config.toml
num_hidden_layers = 13
hidden_size = 64
num_attention_heads = 2
num_key_value_heads = 2
head_dim = 32
intermediate_size = 192
vocab_size = 1658
hidden_act = "geglu"
norm = "rmsnorm"
norm_place = "peri"
norm_eps = 1e-06
positions = "rope"
rope_theta = 10000.0
rope_fraction = 1.0
qk_norm = false
attn_scale = 0.177
bias = "none"
tie_word_embeddings = true
parallel_block = false
extras = ["capped logits"]
init = "normal"
init_std_qkv = 0.0625
init_std_o = 0.0123
init_std_up = 0.0625
init_std_down = 0.00708
optimizer = "ademamix"
learning_rate = 0.0012
beta1 = 0.9
weight_decay = 0.2
lr_head = 0.0114
max_grad_norm = 1.0
warmup_steps = 471
schedule = "wsd"
decay_fraction = 0.924
decay_shape = "exp"
final_lr_fraction = 0.0
batch_tokens = [16384, 32768, 49152]
max_seq_len = 128
doc_mask = false
train_tokens = 156800000
max_steps = 4947
dataset = "wikipedia_en"
Each number is 200 + 30 x the weight over its row's rms, rounded and kept within 0 to 999. Layers, rows and columns count from 0. The size before them is the row's rms in percent of the matrix's.

# gate: layer 7 MLP gate, 192x64, rms 0.115, rows 157-191, columns 0-63
# up: layer 7 MLP up, 192x64, rms 0.111, rows 157-191, columns 0-63
# down: layer 7 MLP down (transposed), 192x64, rms 0.0951, rows 157-191, columns 0-63
gate157,105,226,186,175,170,156,245,195,248,217,165,189,203,159,236,223,192,166,244,214,187,179,138,200,218,166,192,209,205,223,195,210,185,201,194,229,204,188,279,185,265,203,218,218,199,182,193,185,222,246,200,215,131,187,249,219,169,231,250,206,185,180,256,220,167
up157,100,183,213,207,172,150,190,135,158,217,234,201,216,159,168,213,189,217,129,199,234,201,167,189,202,252,195,167,188,199,159,162,224,188,175,237,187,223,176,191,187,142,142,243,166,218,215,207,179,163,254,224,208,245,192,213,172,187,179,222,219,169,215,225,244
down157,101,220,159,225,203,222,213,172,252,216,173,246,146,237,174,206,206,171,188,201,164,222,197,203,209,153,217,209,200,240,186,180,260,138,202,207,160,237,161,230,187,173,165,195,200,231,225,240,144,241,202,160,234,195,218,204,219,203,167,195,255,241,171,195,240
gate158,109,199,144,181,123,196,191,226,168,181,188,192,213,127,183,185,216,81,256,219,140,203,188,210,187,213,184,184,195,193,197,229,225,172,221,185,192,201,204,218,206,180,222,175,194,218,207,215,188,208,217,203,192,267,211,195,248,194,177,205,215,223,206,160,233
up158,099,211,185,182,216,187,187,252,210,243,198,180,226,220,226,200,187,179,262,230,225,233,202,218,247,179,196,201,232,220,143,200,232,199,232,175,180,169,196,201,251,184,208,167,155,167,235,215,191,139,194,213,208,217,150,235,208,213,251,143,132,193,229,206,250
down158,096,198,204,217,219,156,186,142,223,190,173,223,177,222,163,197,213,215,211,168,201,259,196,231,124,234,183,197,200,199,229,204,195,165,227,234,142,235,216,182,252,227,169,227,211,185,181,216,230,201,234,172,158,172,260,205,223,196,216,210,274,177,245,178,187
gate159,113,199,227,215,240,210,217,214,225,129,230,201,183,223,211,185,237,175,171,142,149,194,172,177,218,176,187,167,207,233,214,207,192,164,212,205,134,191,189,240,186,196,231,259,189,167,184,216,243,175,178,274,189,215,213,279,190,210,216,244,210,185,184,195,172
up159,120,212,258,232,220,226,229,199,141,277,185,261,238,177,214,215,239,213,145,168,189,211,184,175,225,171,217,192,185,245,236,207,165,208,204,196,184,244,209,187,226,183,207,289,191,185,164,184,190,205,222,232,210,264,207,162,192,176,190,218,209,209,198,215,203
down159,120,158,169,216,217,202,289,159,150,254,193,257,189,229,216,188,200,198,207,190,179,196,210,181,213,177,220,214,192,154,208,187,214,237,199,153,232,214,151,151,193,145,209,214,221,210,159,151,243,173,226,187,190,246,160,219,220,199,180,241,197,211,191,206,242
gate160,091,181,176,222,201,234,211,208,145,203,243,156,244,157,216,263,207,192,245,204,252,238,187,218,179,211,203,190,195,175,201,242,202,183,279,268,210,184,233,149,205,155,235,202,169,221,191,163,234,208,177,214,162,215,212,237,166,180,203,160,188,190,186,214,195
up160,092,189,200,229,130,213,230,197,231,185,178,186,190,230,163,219,199,212,181,155,194,203,194,175,166,222,172,165,158,183,248,226,175,178,170,156,184,206,169,200,123,200,153,170,238,215,216,239,137,215,154,208,192,206,211,180,248,219,178,251,217,159,179,201,164
down160,097,173,207,253,236,208,201,187,132,133,258,200,199,132,234,241,225,221,188,215,226,194,208,233,220,183,204,195,165,179,254,225,197,198,279,236,174,199,202,135,211,204,219,176,210,193,215,219,171,201,251,218,187,194,201,223,218,158,188,190,178,182,172,196,222
gate161,103,264,203,206,210,182,225,185,162,214,262,194,223,238,193,229,166,200,200,244,159,241,156,170,204,203,243,213,205,129,281,171,152,208,175,215,182,187,153,177,210,198,172,208,213,229,214,217,169,191,181,169,216,188,199,227,185,165,158,214,183,207,140,189,219
up161,094,196,184,219,227,235,147,187,208,220,205,170,227,190,198,272,173,192,175,202,184,175,150,241,196,182,215,216,172,189,214,203,176,197,226,188,224,211,226,211,174,200,179,174,258,237,254,273,159,222,190,192,187,269,181,182,240,175,252,175,254,228,231,213,207
down161,099,188,261,203,151,173,218,220,221,245,230,234,269,268,164,190,259,220,189,226,251,210,253,184,171,215,193,195,196,210,175,188,208,188,221,194,190,187,198,218,150,168,205,196,176,157,217,150,172,224,187,207,240,188,195,228,230,220,200,219,203,170,149,222,150
gate162,095,198,186,208,204,177,195,225,196,188,193,138,161,215,201,193,199,228,236,175,186,224,199,185,184,190,203,223,255,238,218,215,213,182,205,227,269,172,219,179,106,187,210,220,188,206,153,238,210,247,175,182,183,151,208,219,144,215,220,170,153,186,243,139,225
up162,093,208,206,221,221,156,189,197,147,202,167,136,151,189,204,179,194,210,291,213,237,189,218,214,213,209,165,225,233,184,231,182,175,202,181,200,187,190,173,188,208,267,215,188,219,198,248,180,195,189,216,198,225,222,277,202,151,157,193,202,170,201,168,178,264
down162,087,245,216,223,238,222,192,220,191,249,219,221,247,144,198,211,183,235,102,212,174,141,186,188,213,222,234,151,187,195,224,193,187,216,192,226,176,177,203,221,212,144,173,192,222,196,204,167,202,185,244,221,180,199,176,205,204,223,150,207,260,208,224,211,142
gate163,104,218,180,192,200,225,220,215,194,178,132,184,196,207,226,195,233,195,171,169,153,230,159,198,242,201,200,213,244,210,255,172,172,129,189,142,133,253,178,183,164,220,218,174,209,246,199,160,213,192,186,228,168,189,216,257,185,188,156,204,210,230,183,204,221
up163,109,169,212,216,200,242,263,218,223,191,176,196,190,192,150,170,189,159,255,231,250,204,227,137,179,223,213,283,199,187,239,245,187,269,203,208,178,192,202,184,172,198,210,215,216,206,201,202,241,231,211,156,237,190,178,204,184,226,161,233,229,228,162,210,193
down163,097,183,197,185,195,180,148,139,205,182,214,216,182,212,253,209,206,181,158,180,152,206,206,218,230,160,216,259,249,240,191,193,145,177,130,177,179,235,201,145,200,241,245,191,199,177,194,202,204,137,193,178,192,229,183,228,246,186,219,208,198,207,214,184,253
gate164,099,200,205,181,220,215,232,195,140,179,199,161,183,200,236,246,172,217,185,184,219,257,204,168,199,185,230,224,219,198,166,206,233,158,146,249,195,203,193,212,243,186,178,189,225,164,237,161,202,163,174,218,121,172,235,208,181,235,233,235,153,239,207,149,187
up164,093,223,156,187,203,221,266,196,175,190,200,192,131,215,174,207,187,217,236,196,216,224,197,235,211,278,184,193,180,146,203,254,186,197,221,225,183,183,173,261,214,192,192,161,180,149,180,177,198,137,181,177,202,208,176,199,210,245,200,246,215,174,227,235,151
down164,096,163,194,189,121,214,208,242,201,191,169,155,294,217,201,192,202,242,203,200,219,191,146,159,227,204,197,265,196,231,184,189,201,210,237,204,199,208,213,238,158,221,224,226,208,215,170,232,218,277,182,237,223,199,217,156,217,189,222,196,236,221,198,186,206
gate165,102,210,195,161,126,248,218,207,221,186,171,170,230,186,183,243,169,183,234,175,206,181,229,218,205,200,231,199,225,230,148,213,186,179,229,223,167,156,216,173,176,143,193,211,162,214,170,197,169,226,166,250,224,200,153,191,206,232,210,207,222,113,231,225,171
up165,107,151,173,237,244,203,173,250,184,138,170,225,220,205,224,190,162,187,238,261,213,229,177,167,196,191,165,263,216,146,241,187,177,169,211,209,206,206,215,188,177,227,240,184,235,165,158,175,248,213,232,207,248,227,217,187,186,236,215,172,183,201,188,193,230
down165,102,185,225,203,229,176,192,260,218,163,230,138,176,212,262,228,182,154,186,182,204,247,230,209,216,213,260,223,199,182,157,213,171,214,246,141,174,202,190,183,166,183,188,179,184,228,228,163,180,236,157,203,213,221,264,203,215,174,187,209,222,168,182,215,248
gate166,103,217,166,266,220,247,219,273,190,138,206,181,202,196,214,175,219,178,149,197,193,206,198,209,202,196,204,222,173,156,229,208,189,177,168,174,211,186,146,187,205,241,209,250,186,200,269,261,258,178,233,220,191,175,214,179,187,238,182,234,194,217,169,171,196
up166,099,220,192,240,160,233,159,200,157,168,190,186,220,233,199,204,271,161,212,182,241,193,237,220,191,223,223,202,192,194,171,192,212,202,189,203,210,229,158,182,196,227,202,235,243,236,146,168,208,166,203,215,213,237,132,188,241,190,251,230,237,278,201,219,224
down166,105,181,294,232,253,188,187,193,202,204,283,207,206,162,199,197,227,230,206,212,224,182,206,183,198,236,181,211,205,234,186,180,224,174,192,158,221,180,203,202,176,136,209,221,176,135,158,210,189,219,170,147,190,206,192,186,158,197,217,137,189,161,224,191,223
gate167,096,214,194,172,161,195,201,206,225,189,218,231,213,186,171,171,211,176,219,208,189,217,213,181,233,200,261,254,259,255,283,216,206,186,205,193,205,191,223,205,199,130,196,244,190,146,189,233,219,195,206,211,251,209,221,233,206,187,161,172,169,135,220,248,214
up167,106,171,185,180,189,178,189,201,224,219,165,208,247,251,198,221,234,168,257,212,247,175,169,179,231,220,224,226,200,178,231,206,244,199,239,262,213,237,246,213,191,251,172,221,186,219,172,134,227,217,224,205,178,219,167,227,183,206,221,176,159,195,276,186,217
down167,105,168,187,103,213,172,198,259,224,219,205,195,217,213,218,219,177,159,179,199,180,231,200,195,167,184,134,207,183,225,157,196,210,156,236,145,200,228,203,214,241,228,205,185,176,177,197,217,219,202,137,227,212,200,170,235,154,239,207,225,180,171,221,254,204
gate168,104,176,188,195,188,166,228,191,164,211,222,195,122,205,182,140,229,197,199,212,190,175,176,191,212,226,224,186,197,197,197,165,217,237,277,135,221,285,186,172,141,190,229,165,215,202,249,207,204,235,164,246,220,223,199,221,174,203,216,215,192,196,167,185,182
up168,098,205,176,149,210,228,187,165,241,206,166,231,176,188,259,177,180,245,204,178,223,184,232,224,203,167,192,234,160,249,166,196,243,199,241,150,179,202,185,229,266,215,236,191,206,215,164,240,194,178,160,208,271,144,188,224,235,179,221,192,219,206,186,209,187
down168,096,190,146,203,181,158,168,223,214,227,244,189,152,238,188,233,173,195,160,197,211,177,176,182,221,171,231,174,268,171,188,186,168,228,184,234,204,196,233,196,196,182,218,238,230,150,130,180,198,120,211,175,172,235,208,229,144,212,207,198,214,182,216,209,229
gate169,101,167,173,204,166,225,241,224,145,167,191,220,184,178,217,248,159,232,175,158,237,242,208,160,222,193,240,202,176,185,198,233,187,176,190,219,234,194,197,191,231,235,171,184,201,183,197,218,182,142,274,205,211,210,233,225,124,222,198,210,160,215,201,138,216
up169,090,201,148,256,215,239,204,167,186,213,157,210,203,207,180,190,189,239,140,238,204,220,199,190,205,231,196,200,166,179,195,258,228,219,197,220,174,175,143,189,221,167,158,172,226,189,214,255,220,189,222,197,230,266,197,201,170,194,230,221,164,136,208,166,258
down169,090,212,171,152,166,168,231,252,205,180,222,227,174,212,222,196,202,219,235,190,151,166,155,182,230,170,231,212,222,142,212,177,142,201,206,178,208,202,243,216,153,196,229,216,196,201,225,185,141,187,180,232,198,128,213,205,199,244,217,189,267,233,201,224,164
gate170,098,225,217,194,209,192,250,203,193,221,218,214,201,241,182,209,241,204,252,247,239,259,255,191,224,135,191,158,173,199,194,230,224,214,221,243,184,234,178,229,237,158,200,196,236,146,227,228,243,192,239,214,188,163,212,232,218,171,158,172,225,185,217,167,167
up170,119,220,194,181,194,199,207,247,165,189,175,205,218,168,265,221,228,237,163,183,181,196,194,204,249,223,238,224,230,187,187,235,233,135,203,217,241,173,180,166,175,195,201,226,213,212,212,308,252,219,188,194,178,152,227,245,192,197,183,243,214,211,191,193,216
down170,098,247,160,201,201,190,223,233,159,185,206,197,247,198,175,161,240,177,252,208,227,219,194,214,218,137,222,141,223,224,204,222,169,208,261,212,161,245,145,249,245,194,226,233,202,181,207,206,249,175,188,257,229,196,209,195,200,225,207,205,191,245,204,222,170
gate171,104,214,190,179,199,211,244,140,200,207,177,228,185,186,276,166,230,220,184,187,202,216,178,202,157,150,236,214,186,227,127,202,250,178,208,179,218,168,242,207,239,190,252,212,275,246,198,215,225,215,230,183,193,229,201,209,238,221,215,237,209,161,192,175,208
up171,101,221,226,228,162,265,176,195,197,238,215,174,206,173,207,236,236,239,173,188,161,168,217,264,203,171,179,237,213,158,171,157,160,211,212,211,195,191,179,173,229,250,167,231,215,185,207,202,173,239,248,233,225,209,190,213,257,214,143,175,201,210,245,189,155
down171,109,175,181,199,230,209,197,192,158,201,206,195,253,203,234,190,237,217,227,204,164,205,145,180,186,179,248,179,208,211,237,159,201,168,192,213,199,177,239,245,206,164,195,163,269,196,214,214,282,188,220,218,164,180,192,219,232,251,266,243,239,230,195,221,199
gate172,089,197,243,216,172,187,176,197,237,228,223,156,187,191,185,166,165,224,216,177,187,266,230,210,163,183,212,236,256,204,200,233,224,209,243,201,217,189,154,208,232,218,201,222,209,208,236,231,186,214,226,199,159,164,247,209,254,106,187,186,162,180,234,229,177
up172,100,196,194,209,244,236,230,190,214,129,193,213,200,174,212,269,217,219,172,148,251,236,243,170,202,214,189,192,186,218,249,234,205,208,192,154,227,197,191,177,204,193,205,211,183,239,221,146,198,190,174,203,204,179,245,199,208,226,183,257,157,156,137,235,165
down172,096,230,234,204,189,196,229,200,188,215,209,195,208,233,183,179,170,238,211,205,177,229,193,205,224,142,236,174,240,204,166,216,230,214,260,244,208,191,167,256,205,202,266,172,221,202,206,249,208,223,191,172,197,183,246,242,203,117,211,142,225,190,255,225,193
gate173,088,211,197,175,175,224,163,191,232,224,213,227,262,160,130,176,283,226,195,190,269,201,190,208,226,166,219,207,210,203,183,167,193,212,250,194,196,237,222,208,218,205,228,207,136,220,223,174,221,195,176,188,208,247,162,251,142,173,209,207,165,203,200,195,202
up173,091,190,231,147,221,215,209,174,165,279,149,180,180,177,206,186,219,241,212,194,257,197,193,208,194,177,268,198,237,233,186,165,190,220,219,221,181,222,213,223,197,195,210,215,204,163,227,165,182,180,220,223,231,132,194,235,186,201,240,195,182,271,201,161,154
down173,089,196,185,192,234,168,215,224,174,185,209,146,170,251,269,229,160,155,210,203,140,165,207,188,161,199,209,203,192,157,210,232,129,192,178,192,188,214,236,220,182,195,183,192,272,201,185,234,227,226,170,208,191,213,208,162,257,209,236,180,248,175,173,183,199
gate174,092,215,168,266,210,199,207,204,180,229,247,180,199,178,164,195,211,172,193,193,169,188,222,191,202,212,229,248,180,206,156,182,161,185,200,240,197,225,148,172,195,179,240,158,181,297,184,219,201,212,237,247,189,230,270,189,190,262,184,178,190,190,196,209,232
up174,102,216,175,183,220,259,198,150,146,259,187,174,213,172,150,144,225,160,171,175,234,157,259,203,185,197,209,184,133,189,176,206,217,183,196,194,221,210,227,200,242,189,219,171,196,199,208,193,193,190,161,248,183,151,239,190,199,175,149,177,183,224,186,158,184
down174,099,222,228,189,207,188,184,235,217,184,179,208,169,194,218,218,211,179,169,200,235,210,160,211,218,180,248,148,160,264,211,162,229,201,203,192,182,212,184,221,157,276,176,205,194,185,186,145,238,229,220,164,245,166,191,239,218,197,256,203,217,246,146,180,150
gate175,104,206,174,228,150,217,177,172,260,239,187,245,162,220,217,214,220,181,198,169,150,179,220,170,245,202,210,153,171,187,212,197,225,129,193,173,178,240,153,201,201,192,149,168,185,207,202,195,157,211,159,222,176,216,139,221,205,219,203,274,187,182,182,193,216
up175,101,202,205,217,184,276,211,217,213,208,204,201,157,205,213,225,204,147,202,231,186,202,215,243,204,176,227,205,152,202,244,160,101,218,193,195,226,138,197,163,182,149,248,212,213,243,213,215,209,205,180,230,170,238,203,181,205,209,190,140,250,182,201,195,195
down175,101,202,224,207,200,208,194,128,210,189,183,276,183,216,145,171,176,230,258,274,196,270,191,194,191,186,226,232,193,212,178,175,252,236,235,211,229,207,144,196,227,219,209,202,155,179,233,210,185,240,205,199,192,216,196,210,227,184,207,227,162,185,181,235,230
gate176,095,183,190,223,240,217,219,181,184,208,215,218,242,194,192,145,185,185,187,215,217,239,149,223,274,191,235,183,205,194,211,228,169,221,206,154,220,287,168,168,201,210,191,169,180,176,148,196,204,251,172,236,220,229,196,188,226,250,204,194,227,218,232,203,132
up176,090,216,186,222,237,214,250,218,244,230,223,205,232,166,150,156,175,174,163,217,196,131,219,224,182,215,247,141,165,182,216,213,160,189,219,185,219,172,184,183,211,174,236,275,195,184,184,187,211,197,189,246,192,252,208,227,163,201,214,188,161,196,241,153,205
down176,096,238,229,195,250,140,167,197,173,215,207,183,204,191,221,195,213,205,233,222,171,237,204,182,188,177,187,238,178,206,202,185,271,203,190,200,194,208,224,216,239,192,177,154,230,247,231,241,186,201,251,192,218,263,215,159,140,154,161,154,233,156,186,168,189
gate177,081,214,197,186,246,218,187,149,208,209,164,216,213,168,211,141,201,196,190,203,180,181,207,196,238,167,207,236,228,199,196,152,226,155,184,198,252,211,217,212,176,221,173,232,165,235,200,171,251,189,160,228,215,170,184,250,141,135,233,155,211,203,240,263,198
up177,091,194,199,272,196,214,176,195,254,253,218,209,233,257,217,234,191,211,151,187,176,173,183,193,181,217,227,172,167,174,135,180,188,146,190,167,177,233,217,222,198,205,229,230,204,192,147,158,183,186,190,230,167,174,188,185,241,235,132,201,169,194,173,175,218
down177,076,225,227,166,177,201,186,213,137,187,214,208,197,155,187,141,183,189,196,220,192,160,187,259,185,182,188,208,182,177,264,172,229,220,204,261,231,202,193,169,205,208,202,186,235,197,238,237,175,240,256,181,279,222,210,242,209,189,186,184,220,171,250,233,179
gate178,108,191,198,180,131,196,196,206,190,200,222,214,222,175,211,205,224,215,198,195,227,231,237,189,184,159,257,250,202,233,153,172,218,175,211,232,245,239,233,185,177,176,126,275,222,171,189,181,220,246,249,221,195,200,209,254,207,177,245,219,172,172,221,185,195
up178,093,163,233,150,184,197,256,187,225,141,239,156,176,171,162,216,172,209,227,205,236,191,162,200,203,200,134,189,164,248,208,179,181,214,189,201,226,274,180,176,235,226,152,247,181,149,220,185,204,214,219,172,236,189,186,223,214,179,205,193,196,177,197,172,243
down178,091,217,215,195,223,233,224,194,167,193,170,225,153,222,182,152,181,197,239,202,206,168,135,237,239,198,160,187,239,175,213,202,182,200,164,175,213,209,182,174,213,231,252,192,155,260,207,236,159,228,169,155,219,203,171,212,154,210,140,165,188,236,152,219,221
gate179,106,173,200,236,182,153,276,179,213,238,181,166,195,236,245,203,191,136,201,247,194,214,156,189,224,166,194,183,211,204,227,227,213,198,281,239,198,201,209,224,166,223,197,232,190,183,220,204,208,243,217,162,156,129,158,210,237,237,213,208,190,211,193,197,192
up179,101,230,217,259,173,231,230,181,203,181,167,151,204,198,176,138,219,169,145,245,157,193,214,211,210,249,173,159,183,207,186,229,192,219,252,227,218,246,170,207,192,143,153,170,192,197,142,220,203,210,190,187,212,206,180,228,168,173,215,240,202,205,208,139,188
down179,104,250,208,166,191,147,240,199,199,232,185,209,182,203,249,191,184,208,229,127,266,200,187,182,172,231,161,233,190,231,183,222,176,215,211,188,179,202,215,167,186,246,176,229,181,122,226,252,203,188,215,219,218,201,174,181,257,215,198,156,197,232,201,181,154
gate180,092,195,199,203,179,224,199,204,215,208,199,209,200,239,216,213,197,196,206,134,240,246,192,177,202,200,213,229,240,124,250,238,171,155,209,168,225,205,205,216,203,222,177,238,209,244,198,225,236,276,243,199,204,218,210,220,175,168,150,230,231,156,250,207,145
up180,107,216,142,219,229,220,188,225,218,221,162,178,174,159,223,224,274,150,193,222,161,183,157,238,207,208,149,232,206,210,213,215,182,177,196,184,179,165,186,143,196,194,214,231,234,173,211,196,229,230,200,155,194,201,156,211,288,186,215,188,210,199,177,258,190
down180,105,219,178,158,231,238,184,232,222,259,192,218,184,213,205,231,245,143,205,168,173,233,183,229,192,183,251,205,261,161,234,171,222,168,164,191,243,200,168,163,221,198,183,261,176,233,186,227,206,236,205,200,180,214,156,189,205,221,139,193,179,158,181,166,191
gate181,116,202,208,189,218,191,184,185,193,170,220,187,205,177,202,216,195,148,256,149,214,203,209,213,178,129,164,188,136,229,203,231,206,207,236,184,211,209,200,159,189,179,222,257,180,221,230,196,182,124,231,241,195,142,186,250,208,222,176,270,163,194,197,194,183
up181,107,210,208,202,160,238,202,179,222,242,191,162,202,208,226,217,279,233,211,205,197,226,195,193,241,249,182,162,247,176,172,197,198,209,185,259,237,187,167,229,156,230,184,158,206,166,195,155,264,242,120,203,185,187,198,195,207,178,214,222,194,165,228,184,204
down181,113,166,183,196,168,170,182,207,133,169,249,185,220,176,205,191,212,192,205,151,202,239,198,168,204,158,201,198,182,219,162,238,179,210,250,218,163,166,182,158,203,185,146,237,188,214,186,247,217,231,205,228,177,173,246,226,242,254,259,213,175,202,261,190,184
gate182,107,211,193,183,211,172,204,196,256,210,221,223,216,216,237,223,241,226,203,169,224,209,178,164,258,208,196,189,261,172,198,171,128,194,249,145,175,182,211,214,168,189,214,217,213,236,187,216,203,253,214,230,223,165,122,194,203,190,151,168,212,168,221,192,148
up182,105,187,198,200,161,201,193,222,162,178,206,180,146,216,223,246,200,223,145,158,211,154,196,156,199,221,170,147,224,168,240,223,192,259,192,179,217,155,211,223,179,164,180,237,235,246,196,228,167,208,119,213,191,207,211,215,164,218,188,215,209,150,215,229,167
down182,110,220,228,177,185,182,211,192,160,259,140,176,187,174,194,175,168,166,190,198,188,223,193,237,216,172,219,244,210,262,180,216,172,189,194,211,235,257,195,201,238,230,229,258,147,157,200,155,209,202,206,153,204,203,198,158,186,155,202,142,188,219,203,219,252
gate183,102,236,166,231,211,184,216,201,190,177,178,206,218,177,244,190,193,145,200,160,172,226,223,227,211,188,222,260,179,228,152,241,170,223,177,169,272,225,178,216,201,189,223,222,187,210,221,245,161,180,159,198,219,208,195,226,275,262,172,221,205,190,259,206,208
up183,097,225,217,223,212,236,152,198,212,192,249,237,161,227,160,181,191,206,197,198,160,207,223,234,205,196,208,198,235,244,240,250,173,178,159,260,194,188,142,204,181,226,206,199,201,146,194,174,205,238,255,213,164,233,227,164,263,176,235,176,222,208,222,165,231
down183,101,184,185,148,143,142,196,189,177,229,182,155,212,172,217,256,213,245,189,227,213,208,215,187,165,224,245,178,208,246,163,118,182,181,224,173,216,178,215,159,214,164,178,169,209,206,193,176,180,141,161,223,228,174,224,199,184,193,212,188,183,161,189,161,169
gate184,094,217,188,236,211,171,203,216,216,211,206,227,240,247,175,217,178,172,171,215,206,250,154,175,214,202,192,183,185,247,137,271,167,239,225,197,147,220,193,225,189,198,223,267,242,231,171,220,222,209,201,241,184,193,150,188,233,221,193,162,206,190,259,228,198
up184,108,221,203,181,177,190,190,240,204,245,186,228,131,158,177,215,127,199,221,220,240,240,212,178,230,200,216,191,193,183,191,201,190,228,254,230,211,147,158,272,163,212,176,162,188,209,198,205,195,196,201,172,159,229,193,249,194,165,191,257,173,177,229,183,237
down184,112,147,215,205,176,164,202,267,246,171,230,192,202,155,213,198,214,191,187,213,251,236,201,153,183,224,166,259,141,206,191,251,209,237,184,215,179,188,142,210,220,226,244,190,203,167,210,195,160,186,199,179,195,208,207,177,197,155,207,212,153,198,139,161,174
gate185,101,181,153,224,165,199,166,270,201,215,230,207,146,215,262,197,175,197,236,219,174,184,163,256,157,194,241,216,161,200,169,184,247,211,176,196,180,226,217,187,235,157,203,162,163,207,171,247,188,212,214,251,222,204,186,182,208,213,233,223,148,202,161,182,177
up185,091,198,196,164,159,183,229,200,171,238,206,193,220,200,185,149,175,174,249,201,180,211,219,228,176,167,141,169,222,228,167,148,175,209,225,228,180,161,233,265,187,213,161,166,220,198,185,236,197,158,185,248,237,215,171,212,196,201,271,184,182,138,215,201,223
down185,101,151,176,225,232,203,214,200,246,185,162,228,217,162,216,209,169,203,147,232,207,177,185,125,207,230,175,226,193,148,229,211,236,195,228,203,197,199,157,132,171,256,181,232,213,230,227,163,233,207,195,179,184,204,209,154,150,174,168,229,209,168,198,202,161
gate186,101,214,205,179,206,254,232,195,266,140,202,193,224,209,230,212,213,187,206,187,193,226,200,203,216,225,205,225,151,169,171,192,181,133,195,255,222,239,166,213,242,212,221,173,207,172,268,190,215,187,156,190,177,206,214,170,186,275,237,193,197,133,215,200,181
up186,101,208,124,210,212,200,211,245,226,176,180,209,197,192,224,210,198,239,171,249,237,153,179,244,198,181,227,172,230,245,231,229,159,154,194,177,188,164,213,162,190,188,230,189,186,242,162,242,189,143,160,200,177,276,190,197,198,216,187,255,195,181,212,215,211
down186,105,196,286,157,175,231,194,175,172,173,160,146,163,174,201,222,239,211,217,177,230,237,246,230,225,244,203,218,202,193,148,149,193,198,208,232,217,249,170,217,184,164,183,194,190,187,241,212,201,223,194,180,261,247,213,157,203,207,192,177,204,163,192,206,162
gate187,101,240,219,195,220,211,196,236,145,213,221,194,232,161,179,272,161,176,207,213,202,205,176,220,210,169,191,183,194,172,195,284,227,168,247,173,164,274,186,238,222,185,170,197,256,211,209,185,214,194,237,167,259,203,190,197,227,209,186,230,218,215,181,212,158
up187,099,223,208,189,219,163,236,145,232,202,219,214,165,184,200,203,179,255,203,178,243,180,197,202,162,166,197,217,279,202,188,191,257,214,244,249,215,200,229,208,244,188,188,206,190,181,205,219,131,172,242,210,198,143,256,166,191,217,161,200,179,172,186,225,237
down187,094,240,184,193,218,216,143,252,238,255,224,214,165,170,223,217,113,266,192,195,221,242,236,197,195,233,207,170,178,192,213,210,227,191,279,215,215,200,153,181,229,185,201,226,206,197,183,206,182,200,182,219,185,196,259,191,243,197,188,228,224,204,225,217,235
gate188,092,221,221,161,186,202,250,209,190,176,238,216,217,198,181,182,197,233,212,189,219,199,201,171,187,176,194,164,171,182,153,149,225,210,176,152,240,146,189,238,175,134,186,257,192,185,191,162,222,240,227,181,205,163,182,258,191,205,170,161,214,164,180,124,216
up188,095,188,192,137,197,156,207,166,237,165,202,154,177,130,163,215,175,154,182,227,237,208,253,206,172,194,201,209,200,242,211,178,231,208,240,174,176,174,182,175,222,241,184,193,252,182,199,141,153,167,178,216,188,236,185,219,193,167,249,203,216,217,208,189,249
down188,094,186,140,215,239,247,161,168,242,260,226,204,217,242,238,194,190,256,243,181,196,185,168,170,178,193,189,201,225,214,168,213,213,179,199,227,199,212,209,214,169,223,219,176,239,214,171,241,198,246,212,175,192,185,222,132,226,258,238,218,173,197,237,218,149
gate189,100,191,180,209,134,186,190,243,204,206,177,244,237,195,172,191,170,191,217,192,198,174,161,198,250,189,179,249,199,221,229,224,182,190,234,196,210,210,201,186,177,154,181,195,258,242,191,204,198,155,147,213,247,220,169,158,191,252,138,149,183,169,146,179,223
up189,101,158,123,171,228,168,213,272,233,195,159,213,217,205,200,176,188,173,156,171,191,200,231,173,211,228,193,206,174,205,201,222,181,188,161,219,143,162,192,225,209,220,194,175,211,224,237,192,209,181,244,162,231,191,214,180,255,220,190,239,234,196,280,165,211
down189,100,207,203,173,202,147,173,149,236,217,208,130,133,196,202,175,176,232,178,238,170,208,214,182,191,238,190,167,255,126,214,203,193,184,251,174,218,228,232,192,203,208,228,222,197,174,199,154,206,176,206,189,150,142,248,213,219,226,226,215,223,179,180,202,214
gate190,107,232,216,180,210,187,222,161,178,219,151,158,158,213,209,228,139,177,167,205,224,251,212,191,223,188,197,245,224,166,177,214,244,242,180,203,156,234,165,160,221,216,178,178,235,239,228,234,201,182,211,222,205,228,219,260,257,205,146,199,162,231,233,191,205
up190,104,217,218,169,197,206,209,217,229,212,198,112,219,189,256,188,245,183,244,166,233,182,178,157,182,171,210,234,138,194,175,210,204,168,248,225,197,164,221,173,155,188,220,203,186,222,228,188,219,197,232,201,259,244,162,170,171,195,164,231,199,224,147,213,226
down190,096,165,213,209,210,146,203,195,168,232,158,206,148,234,147,184,165,170,167,236,189,220,156,239,239,164,172,228,196,166,162,153,192,178,199,198,207,235,187,195,260,201,159,175,228,203,247,245,187,259,214,230,166,190,241,192,206,202,165,188,208,194,245,175,201
gate191,114,207,176,230,188,185,201,178,196,168,173,111,198,224,206,218,216,229,211,251,176,248,202,188,203,169,209,211,191,214,175,238,205,167,236,151,182,246,109,170,232,193,146,220,181,231,225,187,231,207,205,235,234,183,193,185,205,194,225,257,196,192,193,177,149
up191,116,186,218,151,144,168,212,227,209,199,189,158,213,211,171,172,259,197,214,183,155,181,211,237,163,228,187,228,195,259,219,146,174,155,197,160,198,210,207,177,158,181,181,206,258,210,210,184,219,190,203,160,218,218,169,170,226,288,148,195,198,215,181,193,178
down191,127,169,285,214,185,264,242,216,196,216,177,197,192,216,210,185,202,198,207,164,160,254,165,167,204,163,200,191,154,186,243,181,195,169,188,154,216,149,185,229,150,184,166,207,207,197,198,213,237,187,237,240,204,160,177,170,164,224,203,231,198,175,171,262,212